Each number is 500 + 25 x the weight over its row's rms, rounded and kept within 0 to 999. Layers, rows and columns count from 0. Numbers have three digits each. The size before them is the row's rms in percent of the matrix's.

# layer 5 attention key, 96x96, rms 0.126, rows 48-76, columns 0-95
094:501450498508464504496490519536472511459533528511508484484527490480498558468522534516499554530513533473491479454521520456536492473451486518524507498467466468524541509501526514516528511511504464469521495522541504526524509462464526490520549481490513499516498503500483488524497472482479475477
070:512571521466456516494507494506475475490542472530476491466515511527495518515490459464470479452513495486478461508494540446483463463550513537522520488519473477499493494469475534502506521483539538489505488524543517495485515507495516540505488523466487495494481467513523521529489494499482520529
071:488500487530554507480469512498520463508488525526455490502460475472505527534502505487498517466482521518506510502475529508517482529539549528499485521491472453504528472508509527511539494460538485456473484489534453518482509527513548491531518471499474487518457523509494535524506475534462488529
081:506472535544466508482509482533517475500501509495521477489502481494456491472486473514537497462506452503556492491483500507522487501508480523526464492498483512543510509526469492518470502482545524474508551493528464561512483514526490502476513487483500551570492480500487547486522449493484501488
081:545510520498448487472514535517505472478535527521512471463504462544467490507486517458488494486479503480530507481461501498501497552561487520479484466559471490476522496505498541501513480531521472474543552508497507519508509517511475498518445507473511492495482492484465492512478457498480500516
076:509461483510497495515506524572543466495511488495459488546483476472522484470480497509502485469470459479518485499467525517517526516497471509505509494485530535433489498504510497475496439568502507491492526522489485541474488491523501506522488498480475513434473516487482486527488505502520478536
081:508505479478531472495490450494485431474526498554468471532537531485538462490484510492479528498507502525483484514489497504499497524459503505496550506502487519467518494505504532505498530494562502512516479511565530494504497487522526489453481500489508484506528495474486462547520522440480505502
075:497486539456514496529517459486523452513522452488514520514505535477513515488522470455488506479482535529504514497479496478494551467533495524521538514500521485502499514472502468496462508466536517494500489472458473528525463477486486478536520529491507502528511482506537458470550517501477450472
070:506485458510505514491544469494502514484529456525543498553492449476481532490504484504512533463483536529521516468479462504498489488528509512517489488499543504514487508460541465454520467519473466507518456495520557520530461502506482505486466519499512486493520504515484526509520482473468463534
079:540538490484467521541505524478494475478477492474490562482504477483492515477498520514467491518520480505527507522480493542514461501500498514516475481464524546424491507475511483538482452476509466524484490550501502486506525550512506530539496508487460483493528509541495504532480496502496517459
078:494493542466508493480549468507494473528521490511507486554551513489515489482512524502500450489507494492488483479477491533519503474534491500498478433433478523479509524509520508512511515503520491499470443545476517523478571483452493493518486515505496499475514474459487489495461523491499514511
079:498481499506543487546530514502517486525509464520467482546476537493511497515531514419476487460529493513494501485489457479497471495477480511492527507488511531523460473542506511515492491524491443556492525493487497540522500541504520517495505500530481505484516447479510491449496505472498476531
064:529468538497466488536506524560516491452494501519521543499492469520497479487481479493518510493483491543470515525512530492491531484490487482488459460523466541458473505548497515468496480503577469453498524500492488543517524504492499511499521508484482471465477503465515498503510508529468533499
082:485506496480500505489517494509480512497509459473480463481474500535505476461520515519471506498489501477465432506524505492492460472463516528513553534483528512488555495472497546509529457492491490515497490465528540535519504478492517494506454435524518527488493555477531507487469490476495516497
074:497463493466534497537512518517489464540470484511484479555500496500499496471500466501508504506503489496512472527516455510499500479512513486469532527498521518520499495496534571483477539526434487518515503510515535482476501534507490519514434475472481483461507492471553466478502526504524538512
080:510535499508463485474447550444502495475528473488522498471528465501488452491511476504499536515486478485534489481503494501460532494455483472508541529480523495512490515507504508481481548535543503469519488531473478537497489491503484527487459504482546491454458506541483484506482518515478523510
025:492565520508509487510471543524465514513536543462504462506496488503536457525507501489549537465489485505518495495488511489517519469523500488500506497561467489523516544496538489460478499522512536507498447479525491516510504478517499492520526533546493506501518477511505474529497523461482541544
028:500484499492491502506525505575517515489426490479495532496495460504490500454504457491462503512541481516469488532503463531482511478471492537486466505483509506471515494459535474491478522488516498502485489470495463486527443533491513518460515462487516493539524505516504524520486499512495472441
039:535495514538473503514553536545495497504488437448516562496513486547512509494495475520528484502517500533537487463513516511464517500510493492541507491519531505510468451484528515507499504514492492551506543523465481504516469487504456481495478531494500534498466505486513518492518508473453475484
057:490500497494496484463503428507497536524489543524508454503504517443472453516523478480480545508502488492478520561498457516503492493490534538495493524482473501485513529534457477496499504515541514461491469483529505539492538498501521494518512449494510455509523504514499479511489537471533498495
038:491492506518489553507553475484505494508556489481524518477527490517525495484514530494517508498457536512513473459526503482467501533498519511526531498515539533473467464548519516520486488518499487470478532491495514484533501465505497460501447532450521489448495486476540505476521509478491465532
131:530509511468442466506502506534516528538502500498499506481498543504496488498528501533501513428487528500569496514510512501508513512485465462518530515501514478491462463485482533497546449496465516477504457504470513475474529508476471498476515465498491504533499530496483459512497493497437508515
137:473475454517452478491508502483499492482504483464507479527498514522510529523529494505511514489466510500462487444502510563486535465533508482515487513437475521498507503492479494553487498494485532533567543461500511496473515483517467515498531512467475522518498481494498497532472499506496555531
135:518545524521525506504519503464512501528488516510494565509515502472498494462531470494538477501483475506487513478522521532524444491482492503467520485494434505495520527448494520476499514494493528477530504483471504485527484511484527528567509479504519500486524496556460506500532480458456496519
024:479467501534471502531549540543504499487561500510516488468534484470516475518476477497497503505501503521460463460501510468496460518503473488516462529497502510443476488479487517486524506503481525532448476479476445493473534555504494495467499511507503459482485540488501516496522471491507507471
023:521518520457496489475518438535451453521497483480476494556477452537510484455466471500553490474497474496534507470526448499470498491503503500502511478465512486516501490509490468499522496504525513537472511505483519473507489472484469480494476495491537519501453470468499494507498553468498488498
039:516470530491510506519520533502490505497527474497483526492526486541505534491491537529523463495481527517555519450520514490487488531520511451500517492559521525500492444492510531504502503465460476527479530493466519487519485511512495489518494565498525540488481487471509543480527465500454505531
045:523529470506530459501483492483501502521504518504543491522483527458497473510518496496473536520534476499446516553472474537508511448499487559506491525469467472514515538505480472483511525520533531489519488503545489513505514502516515525503506463509474496525518517513484442521483511487558507460
136:499499500525497507474512441502504539489464499508521490456519501460493464508532471481475549534529526522506525558548470519483511478506542526527511529492494475505500455522478490494462481498490493457509516483534479531547498501534518463523467482452510469480503500497498497491477502476542482504